{"tie_word_embeddings": true, "init_std_up": 0.0371, "init_std_down": 0.0, "beta1": 0.9, "final_lr_fraction": 0.0, "dataset": "wikipedia_en"}
Each number is 128 + 32 x the weight over its row's rms, rounded and kept within 0 to 255. Layers, rows and columns count from 0. Numbers have three digits each. The size before them is the row's rms in percent of the matrix's.

# layer 2 attention query, 128x128, rms 0.0921, rows 0-63, columns 64-127
106:095198121157108116174096087101158164073080169094139089116044096135139110126087115145222111165161161105157104154143163186093168129132101140129128131141121102108149054152133122168109063173172115
102:100141108131108086174156199091159225108184139118114108129084139101094097140095147135159147144099143141198138096088110144164109154096180154103126154143140102124094201145076150166117115161160155
105:091153155145130124146066059119125139142040138112144131150085105145154135147101125103176020105109092157120096112164120169084110170167096119140110136120115102105136069130150138156152130166144097
108:151067148090147138127103137158146114122174111158178130119142155142083097176115102152150169112148082108079082133204115104142168107136140123141087098133082169186068099143172128110161135091077178
107:095095126120105126106139204164112128115162141117055115137143095133113132151114119158077139128137133111185196101086111090186092153107109165100150153087119109170080159155063107154122164121122172
105:084154114140070120154131087141141135096142152137122120095149133078109141142106136069121077076124157186066104090138126092101101188149124114084142124113089150115143149116149170098156150151182131
104:113173132118142120112087042113148088159073147134164155096099143129182115099141097072187076144105105136118123156170125147075135139133116088117093127153097126117197063081122120097125094133160090
124:132123113141072083174044055127147138078125140122095101161089179217070130115101180158220173082150118130164136147150123137106118135112091131136111136108071200134109087138160199107116099127116138
098:116138062140121191029162178197105070070099109113106134134175119131136152107150150143116073124141131168122117174120081128133135140116079134045172135150141103125117184105091140128135132082144132
108:144151094184093109125117063107140070098116167145126131105140184151151123107166140107183140107152153136117066178157103159108169075121088113125098103138070152137179081141150182046089110093092130
112:124182120136179087138086086062105175211141110147188107123034138122155135103124151107117088164084126130119152132141146187094110129099136128159121163124162128104160094120115073147124110131195135
111:126127159117136138151153072090129079073084153115210183110169137113164120118163050093135083077140119166120075116122131091117172137128123103145092092164097139122184156112177179054183109162079070
124:113132132112159127209108088088153144107063143141239103094099094111150083118107104121154083121102137169078057151166127151102157140136138117133109099152105129115152072124178114115167102146142081
131:103123109143093103080102155157170108160138139106040118149088147169099134171129168148153173150130095082189159148145138173138113128139104144112115152098084133145087073150111130214080128144128160
130:143077145062170101053133200127088120201168070151134087131128128113132162137146092144108110170133094103087129124112132108152125100147195121135121142146168109181112140143082098151142151103143139
124:162116111130137126101155167149117101131132105094059163146132078141138148115149163108104178152118116104221209126082115148145164108134123140154127145113189086126115158116082103165085147163103130
106:116200082158128146088096090143057121106118134175114141119169117110162168064147161140086046116141127184093112124145095162103090129117055141069198120101141119124194097129094134081132147092137130
121:153158131169116103156166080077128155064166120181200138100142175106151140105159122115151129126143160151105138138107160089109132129133142154158114122166138147110142184136159170036134132121094082
122:137096120109179113189110119106174172186095151144229049102102142130131107133125083119144118134116123106095058133133119129097136116120187123165096108172130126148147074126142110127159069123156108
105:158099077128177118204103131117175191156165136157201081098064134116069062124106121161142186141081129103095073149200130149124160088105128133155099103141111173142096088152162106130147083110153143
127:096094152100119120102053031121143101187112152145124161118125172178103114136131124102195146136139075073085112135166112110116146120153113121160089146126098181161120044111157168099122090109143159
105:102129131158067173108184183138104103117209121134058116129185149117120153157153129141071139134132148114141192126075115090170099113108119141101168151086090129155141201146051147115115155092108156
124:130091162089140112093157156119133104173148121134196113077143139107159104151189042154118134124095134117136111134080114062148154114125194186180081191157142139177133152113086098089119117104131132
103:104116099133130144132108132131165184137158155145143091110115149133061097155087081165169157157119114146100095120209088115156170118109134136088092112136049179153042084154118106129139130091137198
103:116103120152115188092155187170136110104192159091064110126158145129080100161116126182094196129135121097153139121144111133162130107097096157091162112094090152180075168147116112148096170092078167
101:131088138130118159079188168170109108120230117130098156116188165101096130124134089167094204145129124063126180112135094102179136088123120145117152163098115165160079165140122111102117166083108172
106:111161091173052095144143166123174118047172131105081144101089130089097114124096134174199175128140196125142121144134110137129167125118100173126161123155083127100082195150122179120118135091109152
095:080159111139100093163141055090165146035102155102132160118096142140142110129084132082200127107151146141147110111142156144083168157140120113096117096153092105080123126132150194136136110201133090
119:178145092127157113195172176090107180115193117146121108139114121127093157125120171127094210155122142131173150120106137173134105101100145121143144099108129104130153165162133106139090144122100142
120:107184122178100131173043042119164174095127153142094121116075180144125113124101188128177114115072161119152184123146093144092081139091073129123106163114106163111162101135125148098097105100195159
109:111088143088121155078159125186129069152085108058082176191138111122142103154147115107111177155131095088177141118123129120129185118154109106167151133107172126114122116102119102138103121177113164
116:101069117075133131104117218117149159155143096099099124146106112139081113141111157152120196180104090086209180129109126138149152125133136129133134132103170107182082110115099084206109122151137188
098:169228078154140118130160134164110098098170151143151120142135079118150076174132112096060119155131139111137137130074146120166144078126154095132141118117181065127202164118073078145144120143149155
092:131123119093149196150145167116106090142164113107087147124144063102141147106159142120069113162147090113220163117110146156157078125090184163148172094135157144136176189171116075122127156130146081
100:132146123117117139181127165125139108164161103072086114142161114115108078117140118126054164185160132102167145152143217124098105111095175103161145114124083160085155176127157082138132141099114116
093:121111115113124089101102074186205077153115179126172106128118134159098114115097117094135167111135128145116130094138110141124206167148123092075127160159171138096090115080125187095076125104138147
096:141103145181112115119168128191149132148121147163166125102144111092110124134144109126183140094112105186195139120069164132056164143136159189122085180158172124102125135124109171174143086179115112
092:141137123088101126162124201034106122108145094141134079122105155100136112126167152102117109158198168138136135147115131135127089141097109130158126137089106112121160155153106108190143135128193102
097:103047174178091131126097108126154140174089124182151130119128156150102168130156113116173164071092121146146168110076149120100151167112082154074102190148132132082125117122151209169105076171143120
103:095101093088150148149106129154170121192163074121091211117153108060110078195097152150133165172107135073190139135078134152144113140147134122147177142162134149107112149172145081141075153153091094
093:104147125098156143156191172068171131176112118090109113157095147114103132134174160086113117168179114121202124153121072105126071143140155105125133094136119087079157143111074125125129125176164057
111:158141103129138151162192148113172114159159121096098127171170092134093121143111128124067169186147107097124140112125143113138088101134161092104174104106106074115138153120147052078131174077155166
092:096093169115113102141114143114192114128091106034078115120054202128172126135107155170125122136090207126123128168146116142148164150102109143140066106167098168164111065104178133146087112105052118
076:118072103152131148114191120138182136210075093145114143143183140147076187104119093116160155037106093200162153114077156155101197154144120165074141120127105110141162075109171155142147119152118063
094:108123144100118125121056108132117098118143113082125147132108127073113068146137145119084092158121120110146112138145169148128116128112187119144106191109151165126126138141091119200131135130112104
088:118194133136120185159147174109135129106157110093112122146125073126149193089084090119134115125179112143148143091059153171109130116175157133099125102111127068110148150104116116071113152144148156
102:147199136115177148187097091130142111113127150123108129110136061119127189117147111119080124185143086173158103133131145124050157108129112063119129112140115155042136184103122142106122094159075130
097:134056156105104143123075124088112137111132131200159107121111172130156142091157121118133078080139093176124155110103146149098146142132125195133086157141151168156152121133136168218172092124138119
104:157124133107131184193142178094142066116152101125123131142140083141143131092146135111121128149166122138193158096095156087092128110086175174130132097120119120089112181101166060113128159141123149
112:121127108073166140165109129134087113148199128108123213162083115065101132134085119139076126177121133094104098126137149145126097087090154076164164139116150166138138152152143041083136157125146185
100:140113108164114158053168140149105170086113122151116118116150159099122133147160067126198138105141102142128132123125144114088123125137149173107112149129155146185133145110098188177179102159093104
095:156108107095186136138140093120083099141168143092110141121156103142164083122128133161077132158092121116085105159188121143169104086071130105137189092103168186174129168120138089103140196075125159
096:071139135101141089142102121082097151108089117118077144138148169132166172148151146146144088108122138126067100173187097120088079107155104116135102116093094168176146085150165128140122097124080108
094:154183059112169171094183108136136118130149150089141164083158081139105137109104128143152138108119114156076114116112129159144095138124099160162171163121157148154119155123070111131188204094147167
089:091100140124140128066170127175174080156111166122137083149154108196169086094167094104143121118164090137159171087109125122148156164138144144083133119130141082099129178113102149140126163132176133
105:122140080158112128109120126169165102107179148104188195111168107111123116144085115183112151161188121146168098128137148172152174124131131164199145126149129103096109133164144105084121149123078160
109:132078199155093096153069108085120136114089124134144150151111169166142154135125112170093135108081152072114116146185152132168117146111077126120082113126110157135139090150175201115110113109093126
111:136127104110113155167159180124152148153185138153152168130108045115106143141164150147116140132147128079216177127067131157152072113128171115102145106124144091070139181143075085094152119169166058
083:165135174127077127152074107091136140086100139078162080158107146141096164154086082112103133111087147157096133115130094118151145176123067121119073168103125143113145055123140162083104142058119174
094:127092149137111165143115163091113118153178097114108159129090158050115099142120157108129154191111193083205118153126103066117116096076153067133169127153128121092115188114133068083115131161138119
099:142129125158119117127095134112162150133084103128086118076128197080089171135108095115167169110102150144092094143175139097083141153146098133141098158123054120146123068132171178188102092100074110
085:114094050100111137069066109110129133090111173133134083045133168105118124142151140073118133118118119134097074100174078119102165148124119118126087149143122190155106179150125152132111062122168120
092:109165147123121186118145126114139088077129150079067123101093105170148148129114123177132118146113151131114115106164143110074142104094103085128100099166143191168091099103121156095122110081072151
103:160145092091149179117144125114117134124184127070107174131149116091106164139123126154108128150121122129127104142144113109163100072110156075156193111107136124155146156121113073078122170085130140
# layer 2 attention key, 128x128, rms 0.091, rows 0-63, columns 64-127
096:117077105110109101169083052149133118061130138120139143161086113124144125123160120101139149156195126070118160124189123165066123118201105120201138099140128202106146118141087136109108128151130120
097:129210127138182136134086134107166125171182105120158149126073149092071122130142148091130140165087119148144157115112183105130122161142141159147169116169185055074138124157069128144119116132146146
099:097092156125123122151097054141164099086133164115166137151118176102164143157086071097166128118124114080098082134141114115151153106131123073172097138141093165174136057130170110124110104169148144
105:154176103132133106134089149139215089108057084106095083176118059167141115122161139157124093087150108166131102160148152125125156083109118088175149105107128125156125138057141133138134116091132145
102:110106101145142164156152153069105146137139139111190157122137122124062109125194148098073152133096163082125128117080182088195125190138129143066125071123155080114109100164105109136136122138127135
104:078122147131117112137115092154092169176122161141154148141071199089084116219110124138178071115119121133095156132160102148201090121146112154092082138122092116172101059175079122124121100132170112
098:110139159071128122139108089158091120090105143154105104184141177120184137101088065116154127130131134140090129131156076134108106106160112102149086199107115171139106116096160157076085113131128158
114:125164091143100112168068121115168064096097167119131147108138098161100141108144116122088101118162121098110090144124133133146163097227094107149123155144135194212145103155150154101118143089098151
097:149102113147139135136119087117066149116148121140151201158135173108132131127212153100101111099131142164102166148115127114150072139137137080082078101092081095141124091160162110063138133140124100
101:153136061169103106126073138150133081107085146125063075148145107150136134138164151129113137093164113152149114154130075200087127054173072142144155164121134157123141163094119145133102098126114117
111:126154156059106136129123119171119147093152110122106097140109187111158152104035089137137115178076134115152137109146133094110127103098142121192122167141165116105124135130107163133100110113091131
107:132129150151139091101140113144157127154098128209064051157121145160172145154129108137181134099133117152086135124091078173120139138147142124135099170127090141118062130121157116190133123140160109
113:147154157102148105111105073155187102124121126144084115169078129133187156113070124115190139143147098129098160140116117151049131093134138061188108145117110150094116124101107123116085102161140110
121:083103084140117168158098137134110125062106137058204172109170106127077075090176156092067129139139141076142112109161181135138117125156102096140156086139180140175150112099120152095146136097088156
118:188127174131188161113134147111155116099120082093140054106121098147160114106087093183113144152072163153107116139142155065130111124044192157156146081114112078149117147087135126111152147125088156
117:118085110117133162146164197104094178115173152087194169104186089100111120108136164120074152161103121093165130092089170136104092166111116125123154115135188092097153153121136126160129177132122131
102:169144102183081101133114087108045152130154151144147165127139206090129188138146144133100142127061141120109121149163134114193123079123145108081079116095068101129126123158161088105123107203090095
116:142133131152097076120107124116101195183157111163115095106051152128069163160093157170149155112152108147129182135139112158101133107105134197143131191146104136093037156170072111153112109149135092
116:161139153096151098106101068155188099124087117120054063153088121140185139097074107130170126117145139157101156132134100127069163112115125099194152144129113154109142132098105133107082104141135139
104:138181124101150125128114111146210086100093079108092109177113080168183133090121125116117118122163089171149164125130143117098150079135117090191179131135131134135163148064131132099105111102094133
117:089122114103134104155101102133144122086066165111111112144162127189135130141101107134127137080163135100072093128153084142136126094155103108138110161107108173224099113092156165082139147077108184
097:119130089175119137112154202105101168146159147126169136107125110107064106156141177114070118095090170129145108106112145150203102169112132212028129080147135078144106133158133148151181134138142110
117:137125148104167101091164140120168141182125083139083029148126099183110149115105134153179169107127157177124148111113094105119121167098155141152121166130144077115067139123126137105091128137133117
105:125196113137141122162096097150201068109072091102099121191095082145152108107171131112081079126158094171127097143173140132146148088140112088162136105118131115151140148089134155122142124107115147
100:138136076183155142144121175100128121144095131110140131144148092140098073117221197089044089104167112160160120141130171120171134133142092091091147045143173093125164144114152142127174141123140121
095:126161080142153132116171197088105151176125104136113105141159091176086104137155165121073122104150159176165109126139106112179119132105115189057146104128166080160143142097122134156132155095121117
108:126130076166163116111091131133122138146139123153139166164109097190098109125181173108119131117204073155165163164124149181106139132187092143117181108121159149103132152173059139136131101130114120
087:093138113129084122169081098153117187098121163153118162157076156097092108132106101100183113156183083112091194117161148214104125132201117124139135149137117183144102069153117097125107129117170136
111:175175092131129173088088178126119127150170112108110111092111096104152126093103148143097129156091121132199128123113178153086136120118138158160187095156155095087166188118075127177143112106100116
115:082198099101098142157147127161055107132124135132122192143153168126103137152073122077098088120135137134127123121125089140155099125187073137100118175149156125171174094166138154081108110071141151
108:075106100106130160165190149108087176085133184139149173138206106135122104103147132117127150168137117105127117092110106140102094185116080073098117110114142174136108084119172137136134172113117156
105:149161119104186181171121149103154131110134123070181189135172099129113102075102121095087174154099144122126140087141187087127116165142112071171172076118198095127158109089155133119125179098107151
096:097056153115093155184097164121142168140143141122143098142157146126120124189127135086131182125145069130174135115084098171091098178031113169139130135128150125087071096103118116154128152167151108
094:121083180090083114073158162114124144124152164151130099129150158127143115121140124149192152144139112150103119106126135110140153162000131117090131126118132138094126129014108151143121131053169163
098:122097216107151106118130129131132147099111169133144090145122126124149135097128113169158147153071111171113097105137116122150110149000132120081127081123159123106110132002112146118158139089179121
096:146167098167144129189150099124077168146141088092154186112161126081064116157079136116116104101157122098141139151150133099138141112207104118161111167127103094139099150224127090122132125212090106
095:129163108165136130147123127101158132153107068102135123185145141134108140129121154108074120113138165107147158112097113176130127159255137104111133132085130076124142133255120118131112141179160126
092:109127155118126107068161144125159129160170157138077139109147143123156136109129126101177120143133145178108111076145157118125115153041115114065133101153113144132159136005091168112103131077156148
100:130168048167146114124181118126142092114117113126160131147150114112115119097105150112083117111169177103102133119138146134144136132255127117110130120125132087154153108221150094124117136132138135
101:153101118136112145121184176084095131123147125148114100137152087149144153106154133142154112107127133154106110125110124129097192124020119182133090106132154137077103136025143123121130139116131123
092:118134126064134093123109128125111062131145161129074116120133101121094115133140088176136109105150103162137119103144130149099179135000177127123136118161119143095109138078128115107101136106154139
106:102089137060152100112156160107118144112151156147154105101118112136138093113097114129183159127075098147125123117131125116099152140000123142137132111152187163110120167000125127163162128094136137
090:156173120125145103113097057104091110100082119160069086148127129129107159080136179168125113104166114147085122179157086165176131104168147119055140135105131150122139132195164155125139119142152130
084:117165049123118101145110165095113132137133082133172110131158118112129131154108144155100073119164131074148117097116097136147123136255092126141135169126140059114128124240128113145113125122128184
092:150147190117149146129171099140137122139119143068141188115129145147139168118153163186157167172111142178119105150142103147121150124014121106126113059139088126106113123041129143083114136096146124
088:129111087122129098093121176178137109150101112135149124154129111137150083214127124081124112118159089117167165087142138110145134148125044131189116143128162140135123144102071084162124111191127170
100:114080165139162122140119121193111139173108169053127124151106165107114060179111122122106130102102120058166130129106097161144128140046147142097113113130152119168099088082112053100162099132161119
098:177156111192085127104139170157142153143110103113146143151153137098131144095159122086107142148167190084135122108115152096135093130255109101084165128101099052161144098201143154113116155139148139
097:086113149064126094098182176112131146175124172146128086148108155142104102125101114147147149160113129106128170066122121129185137176031122100046146108169168114140137149033095156171170123079214134
107:114106177082129130092126128125161122121114159112137111102141125157145104116139117135162140158080125169134105149136117110118158140000121139125127076119173154117109163000133162148152140085124123
094:167152142180137108165124154099145129111086110138151097186162140138169164136106178138083117128131161120158141120122125189106103117251137103135104128112158051116129129254144096120082145171163152
104:115110200073098132129136144115130134136147134155131091128142150150122111098114103180171168168117128125121117130128106107119137131000169130109131119139136148102109145030152163143131113074129095
096:174097155126141116101062086176159127084130157070108154098067137113171157085158132198131102111104124136105126168107125159109139058114158122180162127160154144127131105068160153080090130113080146
099:124089135089089147119147161080117122174131095130119112128150191123134085139100075103137133185076122122139112132102123080117193127074148108127089137131127143109092168092117138100139123133084100
094:125134108172101141146158184100068094130161077203152149137176142093068112146079102127117165129150152108136112119155177126120138160198146126129172162120143105114165136218110140162145109136154128
104:128080146076122183159176132080084138117095178153133086130049109125115129122108124065147131141111114150168125103110105179145124136118141137114102160072145147118132174054078115171186150161189107
104:149119074144152122085122081172079129126123134117135117092088114135146151093131144129159120125168119130087125158142166131159144114237156141113154150106086125173120101197144151129159133132145117
104:156090139110097111111137154129166097156123102147123122160099108161120085131150138103152111119143082196120135086124154072078182171000129129148126112160098144136121171024118125159125124126171150
093:090180061153149123101140127155093100165129133093134125085112125120084123109119126111119147120136166071107105122130143109158112103253074114118158136146085122196105115163126128163138106180166139
095:128163157072164124140128108122155111092105153110097082134136098183114105120118131155124119121109123167093128116140125154126120161000135117070107093131150162132109107000127126131133146071162135
096:098175117162132138127146094098100107107134128152132137069143121106180158115105135162105063144114144127131115152124116161158122100254115134149112128108163128171155109210128090093150130103099142
089:123186135193092160147142090112140136118165152155129200116136096122115135097087119125117118153128173085117133170158116101139074100194162118092104110088078093128141097170171109122116142119091137
095:127102176116189107145099088162112153111063157095094078179090163134133086165102147172146101139139134148165152183162074218169106118114156135128068122113118151125099153129114087130125114148154140
103:108109172061112111130153133129130122114136144145114098107138107152149087137126130187159124130118081149136105122114128106094151127000141135121106111148142160107132162000120144143145114124109138
# layer 2 attention value, 128x128, rms 0.0836, rows 0-42, columns 64-127
081:099146123157090111180133145084198142113139107100099132110146043155111156146170178083138105125177139141160150170120103153123161107132084124152119080108132165054096192147103148124108125088107091
101:143167115118088111138157135160187149169131151119137119156069112094146139191126138152150076114139095152110116121122160178093169137141136152087132136233078099091154099149089102145155144116146098
077:151141176102144166114100114115100137144166097133084079079062106154155134112087129117111173092117156119094109089143170088105121149138164190098121192155140115144121128106157171127167149124141150
084:108061122137115150098074122179064114104149129099130117084149130141116118096165078101094165164087146131112106061141158101130093122118124090161111158123172170119156173121146170112086128117184205
083:105166131135116106147119122097088124082119118125151149110182075061115143088162107048138160187142121117182119217105142089121127122126074092174103059064158129110190140119101126142076129173140085
090:159135160111147132138141137183135192151123164131115123155072114091170161131127084126137133100129115132132110107085153111109140113123062091173138090208125118120148113137139145175117130149176099
093:161161113100144054133114126086069126126120182147104114125121130115132131100115170108175080100122099124093126117098149147174170141128134121136119107057155137177092076138151091160186109153088141
078:144083146149132158090110147182112199157150143131075144126135089122135153115138171112156120131159102144119118089074127124097104128125114106122129092159116196138102100119104103157084130163164089
091:129095086136171110182166125148109090223101119127114154184169081203089135106140062105104142094105208143139141072101137138101095135120058107182127113167118143118118121109159109114143127082104145
080:112121140141123168113147115092160095136125094080081064094147106170192101148088169151116124175130143168124089066158169164121119168131136119141136160065147159132141171119187095100055176105069140
076:179099139145125147172138148119170156127110080094081123176169095117099111196153135149138115144131187141158098152092095149119131134110099189094123086070121126172105083135127086149114133126107150
075:165181120165133132109112161084127062158154145119078153098116115142134112114169173067156106148163138120081138138158132168116113163137194132110119051105137138066139153130088131180168127112103110
094:124099156108100157147113110150129104084145135113168107090229171151174146114121108203139105235172100114169121159169106095152101141143072140115121121109146166127127126133162110125078181090070171
090:149084115066160171140174113094107123103124156140163118133131127105146143157095111167118122115097185131174111096155173170192119141128108105096104098095175143139145119141199147105172142121123119
091:151192140167133166181112127120136149087142022123075168116081093109112093145148124121128156064116193140113105134161141163098125127109150116161142052100142090109138141113122120136137154129170135
091:093080128140117081137125161194130148149148151167114118133169059165127119130101135167129129102114133154136103173096141097147183113138149158163132138213121122089053173132165117149167111112115131
077:127100123215086149097087148150144147078155134090142134068140139112137101173106200110170159165161111104154119192095153140160090119127136158145118140136132175081125184122122108173023093153161115
078:134106105166154073099159145120137112161142103161109112143104064140133103173092174112133084140157124197098149137141146218094185161129184159149104084133121162115069167154133165107189113131113050
090:106139101113130130131140101101146132156144113145121143152120134093110077076173127124113108110126151130151149120137152058093105122144174103167132035184084160104105158118121136131210126156120110
084:193160144157093136158149151140162174164083117111076165186124104096106088157216128138137114113162163119107122125104099114111147119117115121143149122148109150123132105135067099162181149107160107
075:108193088169113146098137102081151137103166109135194168122100121165129127132072158149147137101164097133128158112127104132137165131107136127172089161095075153143126125137101132076113165136131178
086:124158115126114171102122182104094103095151030150163116158101093135164096144094132127123080136171093125137127103089147168092131147106198133107090136064098118170115111137080140143214104155149112
087:086157173143103130145116098100081122173115162132116117130170115145104151080114129093075192151154173174140146192134065143167056101118117147103141079084105142102064131127114118121143129092044083
097:191121145091153103146136075121114125106139188135129132100127160088161167062147081141136076126113160131093124104156111119140132151144104106134149103178124135097184166123188173115130193085106122
092:146089128113139119127159134166182083132128096109118085139175157122139163126223119162160083088157078121143196132110143115140111126117174139096167177121113089156105103111185141155045142115104131
090:153128097134133124144147152132130140097129075114125157164134112084141110135148116157142108130102187112165058111107151094162163129124130091197076108159177144153159095116169084142081111153189138
077:109153154139151126161123121080089129118109066109167142137187081128119106185085079158100092191077154140103117119122155105158056132112099119131085114035168119109143104139089115138059117107111120
086:116130112140116188112116089126128082092158114155198172076086133150127135078096151165083109147145109136087129119199153209088130152119137093117125090136139096085179193140153161115124145100093150
080:146119100095149143177130141110213171163085088119166149193135088078130134191111074141140123125111158123169091111097155154111164156129131123109089087150178099129173092099144113132065138155133123
093:189137132143136090168165132153084177185129143138108095124076057102119077182135171181171120080118104143084119185141099143180182118125098188133127120159116134116048070147126052124184137079118049
082:116145112089183112139125128102134152190097162152123120126140118130110128158144129193121072062099150152090051110094178187144189147108164186116116147152135098161139091113177108153201130088110113
094:184119137129152142178137133165155181187123180122117139124127114105073086219143138117158112091139075150137154184130120186146145114119131164106125083170112157128102080137109094164124107153159040
102:200145166103149104096076140100102130069134156149086151079117133119120154129121179152080109136152155152158179144129142188109177128118118119162156106097178164089184124138126097155097130117105100
109:161119121093131065090134123140168174155138118150146107176155154144149215089088127177114161099104159076159112094129075154112072120123107155138074140157163114171125106136150231071118100112131135
117:121063118125115081087142141178137081179142154184161124124148199166116169157143117116151182109153094140106133121191118145131165127130113144119153119167089134163063046155172156070112148122129159
105:148166188079113078102044126126119157111126160142104128148184145118127212084106160135057082152152105107134140135061095153096072103127151166154111169117165153180172130126098147092112112183132121
110:086126131139151164108100125146107100150147173102086076096125109103106140172045147089171193148084118116108109100172116125188097142129155139138138129123137158188100086121156174068117129127160152
101:123163185141117128085100111106097092091133147180104124076100159108143107150065147086096150117128097141082133167105107113183142128116141203105136136105085073117084157151109184135147122142140112
111:169109140151119146040143147192150095174121138156104077058129146104163211158152117151081144118144109187159102133165077150135138114119059210100154151155163115182122109147126199141087155101085134
094:108066096150097125110160130117080088121101161198137106190119120151116093091225159040127146163152147193104143098170091170176123139137131151143139104089066118163146106119105150119149138145179117
097:178175128131145158084096121105079087083131129172082085068126116116134063181111182122083137184078118176093119151178150172130136135130107117104119071068124148125138198121114116153161107142102159
103:148147155105186060113118128091105089082142141095045122144145169138120147081087158147128124144075181073115145090155147156167078147134114097116102134123153156176080097106218164078102124125121177
112:102164127102118147190082142079113082064116096125140090170093108204081115085073140081097149124127122151109115142145115099122140143132163214159080056109106154173063131131139068132138145099108135
# layer 2 attention output (transposed), 128x128, rms 0.0763, rows 0-42, columns 64-127
080:159188151097120134170172099156114064061153144190093128115096171136121158153185198100165084136121120106156084121117167079136052154172126107099129186105133135146147110136169161135128102130124138
099:073150168108131180168149107122095034138090119150110132086147153129111090086141139107149197193130135133078175157102164122085094128153103148192114141086194114101094156135133119121142111138188165
074:112125102137119161097118173104110104169126103073161129158173130096109130147128064184142113148144088140096154106155152196133109095105127097138169068109108157121128136124055152119115123148094085
085:162140123170125095113109166103148175146146098149195133170085106113105117172103097165153080111189092143131088113123103130167173095090146137054127036138073132169170130180064122148160178118065082
080:192128118132138113151171096134139201118157177111070101126085164138112154150129201134111065075113139110215099114133148124123118149147140152102066176121129123141136134136192101130130100074133167
098:102171120166076114141127117132099099173117111145056110072139132129115126115163180160145161151155121121113117113155134176118105112124188147164091158099135131108166137127103095099146129087162194
088:163085111146156149052151049097124154125113132107164055126138142108128107109144173123066164110082173078176147145179103166100115162097116164171154166186081123131094124111146151107040129112119100
068:062178149161082144135114070124101140153083097149137133089166158110153072135133064128119137110173089122145122122194097136107161081117168115172163115110142093104169138100116079118143121125154118
088:110126127132124154136104151150111096093143100091129114084121127112202129136108144149122167124177108183126093195146127113174145140132149126099175127105100037085141126122084169176126104117124152
079:204119115084064154074163143124099165088150124122139117164111138093075098098125088114158144151136123113091099129072096148169127138119086135103156116149143211131094111129104197103139144181057084
068:162075094127049123157140114171154136109177190109151155105101118128156171053089145084120135112134166119148073159152135128153146163135117088085184153128149105045148065079159140127100079104110145
065:151095179092153149099174119092130119073163096107171086159123149133124192136120168124094112103064094150176095106125127121120091102134082165132125167160048196164091115116140158080132146154138145
091:199163142100105115115205143126096176113117132141109174122095094111071096144069109100120087143123161122068117128092099165135172103129107133127129141124131174205130159111137160119104185191095083
085:113068082171081125128119150132098189156172098072086156134116112117105133080099139102146075109194129106091071154120162138158164118104102093091133130149170156167105141120096117136084100149070114
084:132080151118094126173124142150193110130139156093149106146109147094198196143130171162126095138134060186153113124135177099133096120139128155093082181149092156074155145124077187118122106085109137
081:115154161156141107127111146126115142098093134152162094046127135159154109120167180111135146118132141105098175120119161119136091161084076014092176154192093100167157130163082187120096190107137123
075:097160171097100119144127082118142160098127159151125092178117149162109126099168122080127100102140120048167084074150111098122158137157134091129111113126115182108138047154177136107172123125124137
075:097149180131131169147119113098145129093149135134169070116162168137125189092157128114140147097053105117190121123132167102135067229112068100126173135107133098117112087116142112134101130136202107
084:145165132109125140161117128096119113115121152153111105120152130135149194172098138168131139146134088189109209155123188097108129111100102159129094187161127071146095167147097093100142137130137208
082:093144177156094128183141082163103081108120118126162128050147125144141151099101172137099172130108148178109111160150106149077086081135135141109075159154108112154159130109119156072105146125143188
073:100182098088196162109118096135120051108135164166063118220123145116140126153173097151157135131117145123136145135109153056105085169152153157128178101138149137065103102122152122120135084120110084
083:097126139130162168128104091096141123140130194104143095148140154112106176121155068142092119055077114146164178169175159092157116147121070081137222083194108110049110128117141107072080078134169087
083:169154073155139098095134135191122136152160134120095173106117102153121138199102090106139083066135079097159108085142128135145151083131122106152153163088107147142162144095193124082104125150135160
096:148154109136094105129178145116102120128100040129104116112129099092127085157100170172137114184149130141087100118095123170081144119115147200164063192114131168190152178131078120119110162156099126
080:153141118084100088144147111112115149117113171161121193088104097153166117171116114127048121135102203171131173154147127143122160112145137132171086138100149085120170103074116100115177093142169145
084:163087133094039169135072125094130169093150170129125102104122138152179136070127191077138184143175092108106087122141130138146133118140115121103094145172124135111097146161105110160139088098062187
071:190077095116101162088153141134139152162139202058153117150134145100107141069091096088108138060157123129134084102111114162194192123136137162121199122117118117088106131111164153209116130166126090
083:097124145091199102151099167130140105118134090127079123218095107081119185183152092152171074133119075160119127124069163044160144142137144169119158135129122197125113141142099123154162126156113065
081:128052126133069162164093135124099107098159142083088135086090163122197161032132181107139161116151139150123096143130154143149116155139107116090169152109153097061103129105122137220135060101129135
090:113134142141126136122169077160145115151090140109163078069171140153170144066127172078092196136105178103136123087168137136075129138124133113211121157113122129117158105099179153114047131125160164
078:146066136145122122102103125145112108113128109069152088093088102133170113085132124120122199144133148090124155107104098127125134190107093159147195123151108145135118112120125149140064137125126122
092:073116173177108120169159094145150101145110127109168104079108149179159168050124177103117156111097168104153115084157130117064129163135126118153133127092131102107119108093179113141115144099239176
104:112149053129154124107098087123091165129134152084193089111135146126130086104108126117190124085052126081136102120128118122162130127106180136106146137140113125117055120123121156138146174092123126
111:161126108152125114112147142153167095141177160109125128105152110169092116176188145081121103107137128168171124116127144137140218136105147181133136066094128132137164175090103018181130102097158081
116:103134149093094133161137162166121196087106154118096197147134103146123106146142145183103088200120177105133121130160120101144107145106095121080098112144156119111169196106130094232106092108127112
107:169130071165150106117158069145115048150199159078155108084088119149094113147175107095159117064058171146157134133119144152119214149112161163125182082136105131147049123108127104131151112074168116
107:142114151148085110165107138124164138117129141115140151119134128087147081064185103190111114160190074132174110118170095196112128163136077111103123101119126161113151080130095154252111143127116127
106:098109109128110097149139102155115165124155156060116110102087131147120121089166103130152213122137106131153103150120113147109089172118105089148182124140159145148121094165078079118153098103115129
113:133152126131149124133128130135170069040135167073183201165140124109159103050130119126182158192129138097184080121120120148137150169129125154093146115089100141118141157090121034135153083078144100
096:111175155103104168163155142143106192180174136101113143109126128075097128158169135185115127143116136119126086170164066140143093143085067089102108138167123177081144109151137141138169146104099152
098:112096063143108143118138061121159230123095135121145134140158161108159149073123086143208181115156018075093093121096085121147061133107132125150159185126157151104115087158117091080106177137142144
103:126120068133100121088099106116106125153185138127114115129167119146097103182176100126097079100153115132141137156135126166135186089105127152129096108138136134119122114131086143230105185134165139
108:137100127104103107138184160155075181168086119099049152166163123152127194124155150145075090126109113083145091140164125173148070162125186059157172150165126134097161093152121185109140118174077134